config.yaml
num_hidden_layers: 15
hidden_size: 64
num_attention_heads: 1
num_key_value_heads: 1
head_dim: 64
intermediate_size: 192
vocab_size: 7229
hidden_act: "swiglu"
norm: "rmsnorm"
norm_place: "pre"
norm_eps: 1e-05
positions: "rope"
rope_theta: 10000.0
rope_fraction: 1.0
qk_norm: false
attn_scale: 0.125
bias: "none"
tie_word_embeddings: false
parallel_block: false
init: "normal"
init_std_qkv: 0.0558
init_std_o: 0.0
init_std_up: 0.0558
init_std_down: 0.0
optimizer: "adamw"
learning_rate: 0.00355
beta1: 0.9
beta2: 0.98
weight_decay: 0.064
lr_head: 0.00981
max_grad_norm: 1.0
warmup_steps: 308
schedule: "wsd"
decay_fraction: 0.588
decay_shape: "linear"
final_lr_fraction: 0.0
batch_tokens: [8192, 16384, 32768]
max_seq_len: 1024
doc_mask: false
train_tokens: 123400000
max_steps: 6780
dataset: "wikipedia_en"
Each number is 200 + 40 x the weight over its row's rms, rounded and kept within 0 to 999. Layers, rows and columns count from 0. The size before them is the row's rms in percent of the matrix's.

# layer 7 attention query, 64x64, rms 0.215, rows 0-54, columns 0-63
115,231,156,124,204,184,118,149,209,209,218,155,207,240,152,165,240,192,205,176,234,229,219,165,177,196,230,150,153,198,234,106,192,207,227,200,231,178,266,198,206,196,165,181,284,232,264,228,210,229,123,184,199,222,270,305,207,249,152,161,245,212,218,217,171
103,215,156,187,206,177,154,187,168,199,243,164,180,233,138,237,241,183,186,269,271,149,206,158,242,239,227,191,241,230,174,156,202,198,277,207,241,157,197,182,159,177,175,171,149,207,246,205,245,183,146,210,293,203,320,231,189,276,156,204,160,198,209,152,167
088,211,160,244,256,201,223,232,123,234,200,257,211,212,243,206,232,235,212,144,161,204,217,172,234,225,225,250,193,140,235,281,223,136,191,141,119,252,240,168,216,148,168,216,186,211,188,168,284,211,209,147,199,203,305,219,134,147,186,222,179,187,214,213,172
102,180,209,269,273,183,162,193,216,201,230,208,157,199,267,174,204,142,140,185,197,210,216,175,179,211,228,217,235,180,238,213,210,242,153,189,214,185,191,275,221,196,210,146,258,126,172,258,170,274,229,225,125,186,178,203,187,307,303,224,213,154,219,245,217
101,187,204,303,222,173,213,264,220,181,238,219,170,209,237,221,232,247,197,146,130,191,186,222,235,307,205,245,261,166,220,260,221,177,155,194,130,264,214,174,207,189,174,160,151,213,136,187,277,164,232,161,271,227,234,164,162,201,190,207,151,194,181,171,200
098,215,253,189,252,213,198,201,343,182,208,146,189,199,301,246,243,254,170,155,202,227,225,183,190,211,200,132,185,220,157,232,210,153,166,195,198,275,172,176,196,175,142,180,179,172,143,241,232,133,172,211,248,262,173,171,180,225,189,192,247,159,182,166,174
104,209,164,232,173,228,193,181,192,222,165,118,236,171,108,148,190,213,167,213,167,223,173,209,244,226,268,187,161,217,253,216,143,222,205,200,249,182,252,203,153,268,208,268,165,215,269,202,214,212,209,199,185,251,118,192,257,132,213,150,182,254,151,152,267
083,191,170,255,153,220,163,168,131,200,229,184,181,115,152,187,170,174,169,235,179,150,159,204,173,192,271,274,157,170,237,134,168,226,191,169,234,130,201,173,182,286,267,252,216,205,186,185,142,256,187,178,139,135,271,189,206,184,215,196,177,246,222,210,204
088,219,161,160,195,204,164,175,72,245,171,208,140,192,187,178,222,179,240,227,175,189,170,221,184,183,182,245,222,131,162,152,255,229,157,227,189,178,187,210,302,177,227,257,235,211,171,176,152,231,177,193,185,189,242,202,216,155,167,204,270,192,256,317,211
097,191,236,203,204,201,167,182,168,263,216,146,133,136,191,188,213,254,190,349,245,160,186,197,181,246,270,240,176,230,238,183,152,166,275,191,259,114,209,197,199,261,262,175,187,248,203,166,163,177,199,195,199,190,215,192,176,237,236,170,200,233,197,203,235
111,164,212,203,216,183,223,161,150,232,225,213,176,300,234,206,178,182,150,140,193,205,247,167,162,138,260,203,207,163,226,214,240,263,163,140,95,181,161,227,253,125,199,214,256,183,209,214,134,256,216,224,164,198,228,204,184,231,236,213,192,160,238,291,195
115,209,187,115,180,214,242,181,217,201,193,181,205,199,221,202,237,236,244,221,254,197,168,190,205,170,201,144,182,265,135,138,156,222,252,215,237,239,252,167,190,139,191,190,209,207,221,271,201,90,189,260,237,251,246,243,146,207,172,136,268,227,159,228,263
113,223,180,228,206,233,192,236,128,164,205,222,120,205,222,196,193,193,210,249,203,154,206,169,178,260,261,285,211,155,236,251,227,226,214,145,192,202,207,183,172,269,217,181,225,187,168,169,240,216,195,223,274,150,259,240,202,261,214,262,134,247,215,159,92
075,172,194,273,211,144,119,207,172,288,190,242,174,162,164,203,152,195,275,217,179,186,144,205,215,233,192,268,176,190,142,179,206,156,146,269,185,151,200,166,227,245,224,200,169,179,139,167,185,261,186,197,161,134,191,199,197,156,291,208,232,150,245,231,218
077,225,216,196,220,193,201,191,115,223,220,170,229,216,165,113,227,162,172,199,164,257,177,173,291,169,191,181,262,212,204,206,194,207,213,178,221,189,164,249,228,173,175,231,212,217,258,187,162,301,193,164,107,188,204,163,267,165,183,123,190,231,202,249,294
079,208,218,175,208,225,200,203,310,242,201,174,248,246,191,210,229,231,231,140,222,117,216,241,177,244,125,179,170,228,143,228,167,241,229,250,245,199,167,73,261,157,189,182,168,209,216,252,199,170,202,231,245,229,184,255,191,198,159,147,178,215,189,251,185
089,260,158,148,205,176,177,186,170,136,227,163,150,182,155,264,205,203,143,128,126,263,211,202,189,181,244,171,226,201,177,196,234,226,130,177,175,288,219,237,187,119,162,218,165,187,189,190,260,223,190,204,174,210,198,211,232,207,158,299,208,170,193,126,147
098,180,156,219,162,222,189,226,200,158,219,267,215,145,242,278,200,242,217,246,218,235,162,224,156,216,242,166,196,256,207,199,241,171,244,211,194,229,245,186,98,256,223,193,180,198,194,215,257,138,195,174,276,208,259,265,192,287,210,251,181,199,180,125,146
089,224,159,216,214,164,188,165,175,216,149,207,162,179,135,234,185,196,183,141,70,216,250,252,228,229,157,199,257,173,173,226,255,199,103,231,122,239,156,212,204,200,158,179,181,185,162,165,260,232,247,189,196,216,131,163,251,195,217,225,185,202,219,161,142
089,263,241,170,166,203,84,230,196,273,251,154,156,200,185,253,233,235,183,218,268,171,197,167,187,203,216,263,164,223,184,194,165,191,240,190,270,178,163,134,261,132,290,193,193,210,170,208,146,270,148,222,187,164,211,228,193,243,202,218,224,183,185,215,228
128,164,239,160,198,175,224,207,226,248,242,205,236,267,246,157,186,173,185,221,266,204,207,183,194,125,213,209,145,157,256,181,148,205,225,219,221,74,206,251,259,218,209,159,269,218,244,200,138,245,223,174,167,161,151,190,208,149,175,195,237,172,261,259,237
130,215,201,204,212,190,247,195,271,130,226,249,206,254,190,170,230,172,275,225,236,199,187,180,216,167,204,245,188,192,292,214,146,227,231,231,238,117,164,256,219,230,215,209,241,182,268,159,182,251,216,145,174,121,199,241,181,254,136,222,160,157,258,248,182
115,158,176,167,174,198,157,209,159,307,172,214,222,206,166,225,106,141,196,189,195,225,202,204,193,180,213,206,228,118,213,150,238,243,248,189,198,144,182,247,236,181,282,214,281,222,207,196,150,258,205,198,157,119,179,213,157,186,237,199,214,192,289,201,151
104,264,243,145,193,186,187,128,101,211,169,144,158,176,116,210,171,156,254,127,197,212,235,252,175,177,188,242,199,190,203,220,226,240,202,167,256,199,206,172,265,125,233,206,186,200,194,203,241,243,164,173,213,146,210,197,163,110,155,219,188,139,230,196,159
107,190,235,237,201,204,133,195,198,307,143,229,207,189,164,206,67,194,261,203,177,145,171,241,180,238,177,188,205,200,208,263,243,261,271,227,187,182,184,215,190,189,194,171,218,201,237,223,204,205,193,200,230,195,211,129,146,212,201,192,128,185,235,146,102
093,181,155,224,274,191,213,161,246,195,211,202,189,197,133,118,217,228,161,285,191,187,248,177,174,261,133,194,236,180,222,241,177,225,150,162,150,213,155,190,162,206,154,110,215,196,264,237,192,157,174,173,194,236,242,168,192,297,142,165,164,186,240,220,174
094,176,171,165,276,287,171,200,204,174,211,206,180,229,246,205,187,200,208,185,181,214,216,254,327,188,200,231,212,202,216,250,220,198,224,193,243,178,185,204,147,210,215,171,146,223,212,207,214,350,220,219,172,116,120,227,248,205,193,199,159,249,209,182,214
093,226,170,178,197,214,146,200,151,230,205,284,217,233,198,227,273,246,237,182,171,200,145,172,221,246,180,246,250,187,80,182,244,148,152,220,174,206,220,101,168,188,209,142,169,208,152,239,197,260,195,140,143,162,192,229,187,181,180,137,201,153,208,195,222
092,207,235,231,238,220,192,176,270,154,212,199,188,189,244,113,195,238,241,246,215,192,205,224,152,255,134,168,172,179,221,249,144,168,178,192,192,218,245,292,199,218,151,164,241,169,153,186,230,154,251,151,262,175,225,247,189,201,141,293,149,228,219,151,166
108,186,81,206,201,192,140,213,239,237,252,167,196,181,218,181,111,232,157,222,180,253,201,187,152,160,288,114,215,184,202,196,209,181,188,187,118,203,233,264,137,203,222,192,212,253,181,217,221,165,234,205,206,232,194,214,259,258,256,247,165,260,193,181,201
090,228,194,224,219,178,108,185,168,211,237,132,129,238,201,184,213,248,183,263,214,204,252,221,179,176,226,180,230,281,188,207,228,187,211,177,182,182,150,207,221,171,133,154,177,204,181,144,220,216,170,181,180,282,130,168,211,286,193,208,277,130,199,287,199
093,211,116,144,187,203,121,202,138,229,232,169,173,223,185,191,125,204,179,234,266,216,275,179,218,162,235,121,185,178,158,156,219,188,209,200,138,194,228,321,180,181,170,139,215,216,158,215,193,210,212,194,156,186,144,193,238,245,212,194,228,270,187,235,240
116,187,205,128,180,205,221,159,246,234,204,149,172,271,234,163,248,197,248,225,283,216,235,218,216,133,180,140,186,226,220,167,133,226,250,236,264,163,170,268,233,193,201,161,241,206,249,193,147,214,228,289,227,190,151,205,222,251,195,199,276,210,254,216,162
129,271,168,189,133,316,163,140,178,138,191,114,227,129,150,195,207,223,207,203,248,191,213,194,211,222,174,163,199,204,192,204,208,166,204,174,219,223,219,130,110,211,180,227,175,273,255,179,216,192,139,177,204,233,197,249,128,209,175,161,160,254,205,210,182
110,169,203,160,226,129,182,210,176,289,190,284,209,271,230,142,164,173,201,198,219,242,173,211,200,130,149,216,179,187,245,190,209,188,205,203,185,149,189,257,263,175,231,224,268,201,241,179,175,230,170,152,151,177,316,272,199,186,194,192,229,162,226,259,174
110,177,190,197,184,190,199,178,133,247,171,257,130,170,138,273,261,228,195,270,182,215,183,273,210,236,223,282,227,189,257,200,170,222,229,189,261,138,213,134,192,181,240,198,143,277,181,177,203,237,276,198,266,179,233,193,200,222,213,254,171,221,165,174,184
112,182,176,170,189,205,206,167,174,260,181,241,241,185,163,128,178,169,231,216,205,209,156,177,158,197,208,207,162,206,229,181,191,202,218,194,208,153,276,179,221,240,203,288,208,195,261,185,193,229,200,135,143,196,365,248,169,153,185,120,200,220,195,262,197
082,175,224,282,225,230,180,136,139,172,227,231,160,147,176,234,301,196,175,137,162,208,194,254,204,282,213,214,247,144,180,196,258,153,103,214,177,232,226,169,247,225,162,219,171,183,149,226,197,193,239,173,239,264,224,186,140,174,154,194,205,186,184,207,174
121,163,242,166,160,143,171,211,221,285,171,228,228,210,268,212,201,192,170,199,180,192,189,138,193,146,220,175,107,200,242,163,191,148,197,227,184,172,203,261,253,144,189,277,244,168,198,160,163,253,193,142,150,167,247,193,222,131,240,256,254,148,231,224,174
111,218,222,76,195,243,224,128,103,254,176,164,163,236,156,159,175,184,223,200,215,214,221,209,219,123,190,154,197,221,198,164,194,241,245,195,230,162,212,234,259,183,200,194,260,225,245,219,129,188,233,256,192,212,122,212,203,140,195,172,222,250,205,237,256
123,166,143,210,146,169,167,229,223,264,202,244,240,207,160,196,148,143,222,240,197,184,170,147,197,194,181,248,225,186,246,231,200,215,221,262,222,140,161,238,192,210,283,191,233,188,246,198,119,255,196,227,189,85,231,187,219,274,261,241,159,198,245,171,170
098,157,251,154,204,250,226,142,180,185,175,167,224,209,217,195,265,191,165,249,209,250,159,237,149,260,215,113,207,246,226,207,234,199,269,145,222,232,225,197,220,176,173,217,240,243,206,205,254,148,237,191,233,309,295,261,169,216,164,219,163,173,227,217,208
093,193,154,199,244,168,258,208,253,42,235,206,243,191,197,251,215,223,241,234,228,196,207,208,196,209,203,159,243,236,198,230,169,201,207,173,170,254,159,157,177,214,184,137,192,204,192,206,249,115,204,221,244,270,268,208,168,256,153,232,182,164,181,150,151
102,203,209,172,252,204,206,161,162,207,129,176,206,150,166,147,181,214,198,193,203,184,216,213,181,225,149,108,179,186,144,134,208,200,186,221,192,257,183,167,251,129,142,151,189,170,226,235,109,144,174,208,174,238,86,162,197,147,172,179,253,247,202,178,247
098,163,151,147,161,129,160,180,138,263,208,194,144,178,230,190,169,201,260,278,253,194,199,156,199,159,243,212,214,224,242,153,199,186,195,209,211,137,196,272,199,223,253,186,231,189,258,160,126,248,182,280,168,160,248,223,164,224,259,179,205,216,227,249,152
098,220,251,242,232,243,224,153,97,221,164,189,208,180,151,99,200,165,192,210,225,192,170,195,206,198,135,202,197,188,183,178,207,194,221,190,206,162,175,199,285,240,184,250,219,210,213,195,146,233,198,120,156,218,188,172,211,191,161,101,205,262,232,283,278
081,195,220,204,176,199,174,230,214,210,191,158,149,263,272,298,223,199,141,185,229,190,208,183,155,167,242,148,193,229,227,145,217,297,218,162,167,218,188,251,209,87,227,197,239,244,194,200,159,172,196,236,228,235,179,217,150,226,257,187,220,191,150,224,104
099,255,217,242,246,222,232,207,158,165,147,173,183,201,174,167,193,202,154,156,114,197,249,240,230,243,137,153,231,171,159,234,205,171,201,173,162,280,212,219,238,207,142,201,171,168,173,191,284,160,219,170,236,253,110,138,260,134,166,194,191,216,170,158,199
093,145,198,269,207,195,168,284,239,217,210,298,235,216,240,259,197,199,217,248,136,210,106,228,210,236,205,193,230,181,203,229,219,161,194,211,176,181,185,155,174,233,241,184,190,193,158,166,255,269,272,186,142,205,226,176,189,244,262,266,152,178,196,152,141
099,186,214,227,168,200,183,231,164,227,159,266,193,182,284,142,172,185,242,119,248,216,225,215,221,159,194,225,233,195,179,228,229,251,186,205,196,199,312,179,128,166,144,192,252,174,218,297,195,219,193,151,212,177,202,237,187,229,184,97,186,235,182,226,260
078,173,232,174,224,301,271,150,176,166,192,150,172,152,127,148,129,178,185,165,188,180,242,261,195,188,174,242,225,168,161,229,262,202,159,183,227,185,221,104,147,245,157,253,177,199,169,247,236,185,175,198,233,229,205,226,122,197,222,189,199,186,251,245,231
102,260,192,235,255,240,221,168,108,173,177,136,177,190,120,142,205,190,162,177,113,169,245,219,206,233,201,138,190,213,171,206,183,226,147,171,158,288,187,204,282,166,148,194,199,193,143,209,204,183,239,208,204,269,167,166,247,170,205,208,162,213,159,265,208
084,235,162,250,180,215,197,94,171,151,236,223,141,200,118,235,244,163,145,162,190,240,198,198,208,175,194,268,294,206,213,220,251,173,89,209,179,213,194,179,224,216,173,218,177,160,213,234,221,230,267,192,180,221,206,193,242,224,240,209,176,109,236,164,190
087,187,206,151,191,163,234,162,243,111,233,189,218,176,201,260,209,218,224,190,250,159,267,225,198,155,212,127,187,208,251,241,174,206,259,281,208,208,226,250,172,151,223,185,215,229,254,155,215,151,141,228,244,172,261,247,191,252,125,243,173,204,189,187,117
086,143,149,189,138,207,168,178,235,178,210,252,223,211,211,196,223,249,211,249,246,195,249,215,192,235,181,194,165,176,310,184,235,157,216,241,155,163,155,226,213,287,222,289,233,168,192,165,192,233,206,187,193,232,232,224,219,276,244,156,181,214,301,185,135
# layer 7 attention key, 64x64, rms 0.204, rows 0-53, columns 0-63
111,212,147,161,199,194,255,227,251,175,215,155,158,235,238,230,175,219,204,180,123,217,227,266,217,217,105,248,245,232,214,249,288,174,173,165,164,223,120,187,161,175,191,150,162,243,186,195,236,157,214,194,246,178,110,201,174,176,131,243,161,191,178,209,242
111,144,264,214,199,161,181,117,200,203,249,288,112,153,216,233,248,215,193,169,139,211,178,262,130,154,260,242,193,201,191,195,147,199,147,205,206,170,202,235,93,231,233,206,219,240,162,196,233,158,205,200,198,257,225,177,191,201,199,253,203,211,164,160,249
086,223,227,239,177,275,204,179,199,203,158,171,165,138,179,197,205,199,145,257,195,214,210,190,187,205,246,224,243,215,211,206,258,256,201,232,226,315,231,201,210,194,219,235,141,148,168,156,184,196,269,183,156,195,182,86,228,217,235,182,168,225,120,172,286
107,171,136,257,218,207,253,223,220,144,128,196,236,206,205,141,173,183,146,133,220,198,208,168,225,228,133,175,159,161,234,246,253,288,124,225,179,277,148,182,213,172,214,157,237,188,222,220,135,254,147,195,164,188,137,213,173,230,162,206,212,204,241,197,240
096,220,225,203,172,255,179,144,169,233,176,187,138,116,209,236,189,204,147,235,208,223,203,192,182,170,289,194,243,215,204,204,240,223,217,224,194,294,248,191,194,215,261,241,151,178,182,141,188,172,231,224,139,206,197,82,223,213,237,194,137,216,130,148,249
096,235,277,202,184,227,186,180,132,193,92,206,187,141,183,125,195,196,180,272,231,213,227,187,230,148,207,168,225,233,229,204,184,226,244,212,198,257,224,202,294,200,242,248,146,174,202,109,142,214,227,208,209,203,249,151,217,188,259,218,212,220,127,217,240
123,179,244,219,203,222,260,192,223,212,229,156,169,264,252,300,235,221,216,220,177,208,282,220,212,267,151,159,243,266,120,251,238,189,232,234,172,226,194,198,149,148,144,144,176,228,189,210,250,168,231,237,205,189,95,152,204,209,231,172,196,199,183,178,209
105,194,184,161,210,188,240,248,243,198,212,181,237,255,200,277,139,242,228,234,193,181,250,198,218,220,148,141,189,207,191,263,187,229,202,216,227,87,162,176,130,204,212,98,226,185,236,246,244,208,155,208,215,201,85,227,135,236,180,206,191,175,214,217,184
130,198,146,205,194,190,229,248,263,141,270,157,253,220,210,192,194,148,302,174,161,183,180,179,176,211,216,215,186,141,161,153,224,121,138,168,190,191,141,266,162,218,174,230,250,232,224,240,249,202,180,225,220,222,225,250,193,211,211,232,291,190,264,260,221
073,166,175,139,279,185,206,261,267,163,186,255,185,249,228,234,240,214,215,177,191,193,277,194,194,193,135,219,216,220,173,169,175,228,232,241,202,91,227,179,128,179,197,115,250,196,218,245,234,228,161,175,207,149,98,216,217,230,155,202,184,218,193,179,168
092,192,168,163,139,159,141,202,251,129,165,282,290,157,141,184,197,214,170,147,236,171,172,136,169,183,225,203,209,110,207,204,194,229,221,169,238,186,190,185,211,221,262,169,250,202,205,219,159,206,164,130,197,158,257,269,222,204,148,237,186,248,246,205,164
110,241,177,162,188,189,191,258,171,159,197,248,224,223,262,172,197,115,246,196,155,220,200,219,144,165,199,122,236,249,235,217,219,181,185,202,218,299,161,217,207,173,212,263,116,140,213,179,194,254,258,259,191,223,238,170,255,223,226,224,226,157,147,175,263
116,195,164,173,241,183,214,192,276,206,182,243,229,214,194,234,198,226,147,247,215,277,199,178,201,196,222,184,182,96,247,104,133,233,235,254,193,126,167,225,181,150,243,150,286,217,260,204,239,251,199,219,142,237,243,199,202,227,176,234,155,210,225,181,207
081,195,165,156,222,233,244,217,219,206,221,223,181,217,200,211,183,196,177,175,192,154,245,226,165,242,174,321,176,206,192,195,182,213,197,170,190,49,219,220,177,235,175,156,247,249,199,299,221,227,151,200,165,167,120,242,173,219,139,188,209,219,258,221,168
056,102,237,225,158,220,215,248,231,133,251,127,198,238,131,202,188,191,248,217,183,174,185,229,199,234,230,212,134,158,194,206,259,219,206,244,213,203,199,152,193,230,183,187,190,295,183,205,185,188,199,213,246,164,166,187,91,200,264,218,195,180,301,155,207
132,236,197,215,176,207,206,124,125,156,215,160,131,144,209,197,227,186,224,175,230,244,211,183,183,230,253,163,220,271,203,205,241,156,210,198,201,311,219,243,193,214,162,306,109,189,207,177,188,125,215,236,213,231,206,184,242,176,234,226,246,174,148,217,248
067,232,224,220,146,239,170,162,202,172,167,209,264,157,171,168,212,214,225,210,174,137,163,141,161,152,205,210,193,205,193,234,208,211,198,136,185,269,248,187,234,224,232,239,212,146,163,178,235,216,262,174,171,237,322,181,191,225,180,125,257,177,137,279,143
073,243,196,165,231,163,166,222,183,191,184,187,223,250,244,155,186,199,204,175,176,206,180,166,189,74,171,185,213,228,293,243,78,241,217,185,243,207,209,191,168,187,160,169,189,162,214,199,211,241,246,129,152,253,275,176,267,180,211,205,201,185,132,199,164
067,281,235,266,186,232,190,147,181,224,236,225,182,160,170,234,222,222,194,180,206,150,171,156,169,204,215,285,276,206,187,228,213,168,173,129,205,249,283,179,251,209,183,244,222,183,94,168,259,177,179,202,179,213,313,179,180,164,215,174,223,179,175,188,183
071,158,149,192,165,256,214,185,196,178,104,146,193,154,197,186,228,191,217,195,169,244,270,188,219,207,219,76,187,221,202,209,288,216,241,268,185,248,195,220,170,208,180,246,143,202,288,169,197,145,191,259,222,235,173,154,227,203,203,218,166,247,154,214,243
061,144,203,161,196,190,243,193,203,230,131,177,138,201,224,195,217,224,166,162,187,229,223,266,249,237,178,166,194,190,155,140,221,210,206,269,138,170,130,187,238,180,208,160,217,219,207,210,129,140,157,246,269,162,77,227,167,181,177,222,145,243,244,171,225
058,115,268,204,205,189,164,178,162,175,188,120,206,204,195,200,207,218,155,181,196,249,170,223,259,228,219,188,139,219,193,125,229,192,264,217,166,235,214,212,224,226,176,162,164,280,154,220,178,114,284,202,246,304,201,135,188,240,210,155,190,210,178,191,217
069,224,222,172,198,257,239,202,186,217,186,248,248,156,187,210,194,229,147,180,193,167,261,237,236,211,227,217,240,131,171,275,240,223,109,189,147,137,223,168,193,236,213,230,227,151,242,230,175,215,124,202,123,186,183,169,210,180,137,192,131,262,205,200,293
109,155,187,180,165,245,196,174,211,127,237,235,231,137,151,201,260,217,220,208,176,153,183,191,223,206,235,221,188,196,162,195,224,125,133,225,62,233,196,230,180,237,219,292,185,211,216,202,186,187,195,167,185,251,256,218,210,217,137,201,220,247,182,276,268
120,227,255,197,205,251,208,161,160,165,216,189,164,152,192,218,258,209,158,193,253,248,222,184,208,195,173,263,255,193,177,201,200,146,127,175,128,280,242,180,183,244,213,239,128,184,183,126,220,155,182,236,157,237,212,182,238,145,189,217,189,224,133,134,288
097,186,232,265,153,161,178,209,155,143,185,160,189,195,194,231,212,187,156,176,229,184,138,154,216,227,214,267,199,140,185,173,232,216,159,246,254,148,247,216,231,172,283,194,209,248,199,154,124,247,192,264,127,161,172,187,183,234,296,171,165,224,239,157,161
102,194,225,207,218,219,233,163,183,153,241,185,223,198,205,228,270,250,239,206,238,201,237,157,192,238,271,181,207,196,221,216,239,214,294,247,149,263,239,240,252,250,117,214,219,212,176,205,226,104,231,100,207,236,189,175,182,182,188,158,166,222,161,126,243
092,140,136,160,206,212,190,243,177,197,234,217,241,137,136,209,200,175,241,164,186,156,232,224,118,180,275,220,234,229,262,244,208,184,304,191,247,133,195,248,191,260,173,224,218,251,232,202,188,215,169,194,212,206,204,294,202,191,258,232,162,236,246,158,190
100,200,220,238,202,165,192,187,207,220,184,266,142,239,188,152,200,197,158,219,210,231,134,177,216,232,258,318,238,166,242,126,167,160,190,240,154,159,120,122,249,228,218,151,226,265,270,191,180,231,216,217,145,203,194,188,143,239,203,158,179,187,215,229,188
103,216,244,229,184,190,263,189,232,210,145,310,191,251,216,170,269,212,170,179,190,168,211,157,200,185,133,219,230,169,257,248,154,308,181,169,250,165,227,172,205,150,190,94,238,176,190,200,195,229,193,243,127,141,187,195,221,196,235,172,204,219,166,188,175
088,189,206,237,193,162,179,186,249,136,159,146,166,184,197,175,262,150,233,132,166,242,284,127,220,197,136,158,187,209,227,140,222,203,191,238,221,220,250,182,198,188,199,170,186,281,185,132,198,126,196,184,304,177,199,203,266,196,249,207,157,250,186,210,224
085,182,208,295,243,248,249,186,188,184,141,244,232,187,212,191,220,227,205,130,143,172,215,175,193,205,163,215,290,180,284,253,237,304,192,243,212,242,227,137,179,205,218,165,241,214,174,135,204,210,191,262,196,176,191,206,241,245,228,173,162,237,148,145,210
121,169,194,171,195,169,215,175,242,255,289,162,193,291,235,183,199,161,194,152,186,185,240,255,174,207,156,220,122,207,171,161,153,211,192,189,246,140,151,229,164,166,164,145,276,226,225,230,263,188,186,232,230,227,197,251,140,182,133,181,263,175,248,171,157
106,203,249,193,301,173,201,218,179,181,227,224,159,196,169,215,223,175,217,232,178,193,220,189,200,169,221,189,171,217,265,152,136,178,206,211,247,138,241,223,218,146,233,233,116,183,197,154,232,199,237,205,190,248,354,172,208,230,226,159,174,194,101,212,201
103,216,154,117,146,200,189,283,249,233,216,132,243,263,228,229,177,217,149,155,190,215,239,274,222,210,183,152,273,137,136,145,215,203,239,203,168,214,157,146,197,193,178,146,199,217,232,168,173,162,194,216,226,141,138,200,136,195,168,177,174,223,258,220,182
108,183,133,171,244,194,192,184,171,147,267,122,207,210,240,217,209,223,218,179,200,186,220,132,216,209,218,108,159,195,174,202,222,244,234,190,237,173,205,250,142,281,153,183,242,145,216,245,246,199,125,168,174,261,92,183,219,227,170,172,214,166,198,154,224
130,198,230,154,164,207,227,266,236,209,272,189,209,258,168,304,113,233,176,213,169,222,252,281,239,258,223,205,254,238,176,190,205,174,223,194,186,179,163,189,132,146,250,156,159,208,208,186,207,160,215,202,233,132,144,205,149,239,133,228,159,190,191,234,188
083,193,218,222,161,260,179,164,218,223,177,157,194,110,233,146,198,237,209,174,197,231,234,150,239,214,248,115,280,221,193,286,303,154,227,208,183,296,188,215,191,194,199,279,175,149,197,167,217,212,206,188,191,237,151,155,211,191,179,204,197,222,151,169,243
108,250,175,184,184,183,187,236,214,291,251,188,245,256,181,142,173,132,269,232,186,217,174,229,210,171,181,195,214,150,163,143,152,216,191,148,210,180,174,173,245,249,158,165,245,173,230,209,203,189,179,224,261,194,257,240,178,142,138,162,262,173,248,291,149
086,164,219,144,222,160,186,262,259,158,251,271,202,273,255,222,252,213,243,173,127,168,181,192,162,231,176,268,226,176,172,191,147,162,215,204,171,173,160,222,141,161,166,127,241,239,189,234,227,208,167,159,202,201,203,292,208,205,165,203,248,214,277,175,165
085,141,142,173,273,164,231,232,219,185,242,193,201,279,226,221,198,141,217,188,169,198,195,222,184,194,193,274,140,166,177,176,156,227,189,227,231,90,196,249,168,225,169,129,238,262,195,245,207,248,164,205,210,204,143,242,166,160,203,217,217,162,268,170,121
135,223,229,189,158,134,178,248,228,196,228,181,183,242,233,92,259,167,217,190,203,238,207,157,258,130,250,204,182,177,225,150,153,155,202,248,171,223,149,197,200,165,186,243,139,258,283,136,165,186,238,192,198,183,303,173,224,207,230,240,242,219,206,188,208
097,218,255,222,150,188,186,175,179,192,100,219,174,157,198,169,183,212,124,177,233,206,158,189,205,170,181,198,172,231,215,198,195,177,169,204,211,252,260,191,232,148,256,299,141,153,195,172,137,175,253,212,161,205,273,132,185,227,255,174,178,194,107,179,254
092,241,172,261,183,210,224,235,137,192,197,158,171,161,220,214,171,127,285,169,200,187,177,181,262,243,186,231,222,199,189,244,251,157,115,228,202,276,120,239,222,212,189,278,188,182,223,164,236,215,202,274,182,236,196,185,215,212,241,213,286,127,219,217,226
084,153,161,156,259,198,223,256,264,205,192,234,198,269,214,193,196,184,135,176,171,187,205,204,194,204,125,239,175,151,190,173,159,237,202,217,188,114,215,217,172,195,210,142,262,241,214,280,188,249,168,198,231,169,91,233,185,221,122,178,148,252,254,192,186
071,150,229,228,188,160,203,221,182,162,270,122,158,209,205,272,228,208,255,167,201,193,189,230,250,240,247,262,200,202,218,181,233,139,163,238,204,170,140,185,110,216,176,176,201,277,204,202,193,174,158,203,204,153,184,212,152,214,293,254,236,182,296,174,232
088,260,160,206,219,223,168,186,213,203,153,270,253,126,204,180,158,177,189,174,241,231,228,194,196,160,168,96,217,163,173,212,201,215,196,169,212,296,233,163,190,208,235,245,157,60,239,181,239,215,195,219,211,233,265,205,260,168,204,206,204,241,154,211,224
059,243,247,279,156,226,174,143,194,264,219,210,146,196,165,269,213,243,196,208,239,202,163,197,217,229,218,215,245,194,194,183,202,119,180,198,201,302,196,152,242,197,182,240,205,174,120,123,234,172,190,249,202,217,313,182,179,168,251,228,217,194,183,177,249
117,228,197,134,193,182,192,207,227,283,203,233,214,233,214,186,150,205,124,184,244,226,259,193,168,144,203,284,202,186,221,188,156,236,250,137,205,72,238,213,200,222,170,154,251,180,215,266,213,213,168,133,196,163,179,213,165,140,166,177,215,208,234,149,152
128,125,182,169,233,186,175,217,120,175,283,262,267,202,251,231,162,229,234,191,223,136,135,196,139,201,214,221,191,186,235,167,160,221,226,158,195,136,169,159,184,244,236,113,230,203,255,245,140,252,165,211,191,168,167,222,224,218,159,230,149,232,240,170,212
102,176,198,164,219,153,203,170,198,176,245,204,213,212,258,245,233,227,231,203,215,139,221,200,199,238,235,222,154,186,236,203,162,204,170,218,175,83,172,256,198,184,252,139,249,275,234,240,129,205,172,132,134,126,189,234,207,246,129,195,192,227,275,225,217
092,267,200,264,161,219,211,163,195,185,199,236,163,176,173,210,216,197,214,202,215,210,172,167,203,234,197,202,247,214,221,208,210,141,157,185,209,336,189,164,214,148,181,288,159,177,155,123,261,182,220,256,198,226,314,191,186,192,277,220,245,185,181,183,239
194,216,219,221,154,199,176,142,180,187,167,174,185,128,192,182,234,209,182,178,189,152,199,184,172,213,232,160,224,242,193,233,238,154,168,169,188,328,228,173,218,188,184,285,117,204,134,142,202,146,230,183,196,224,274,133,205,234,243,190,180,213,112,148,185
140,193,214,214,213,229,191,168,162,130,180,183,161,152,207,140,223,225,182,187,183,240,170,197,222,166,170,216,217,237,178,213,206,176,149,205,168,368,270,212,220,194,206,253,134,192,208,223,206,198,261,207,173,271,239,161,203,167,219,188,173,182,91,231,242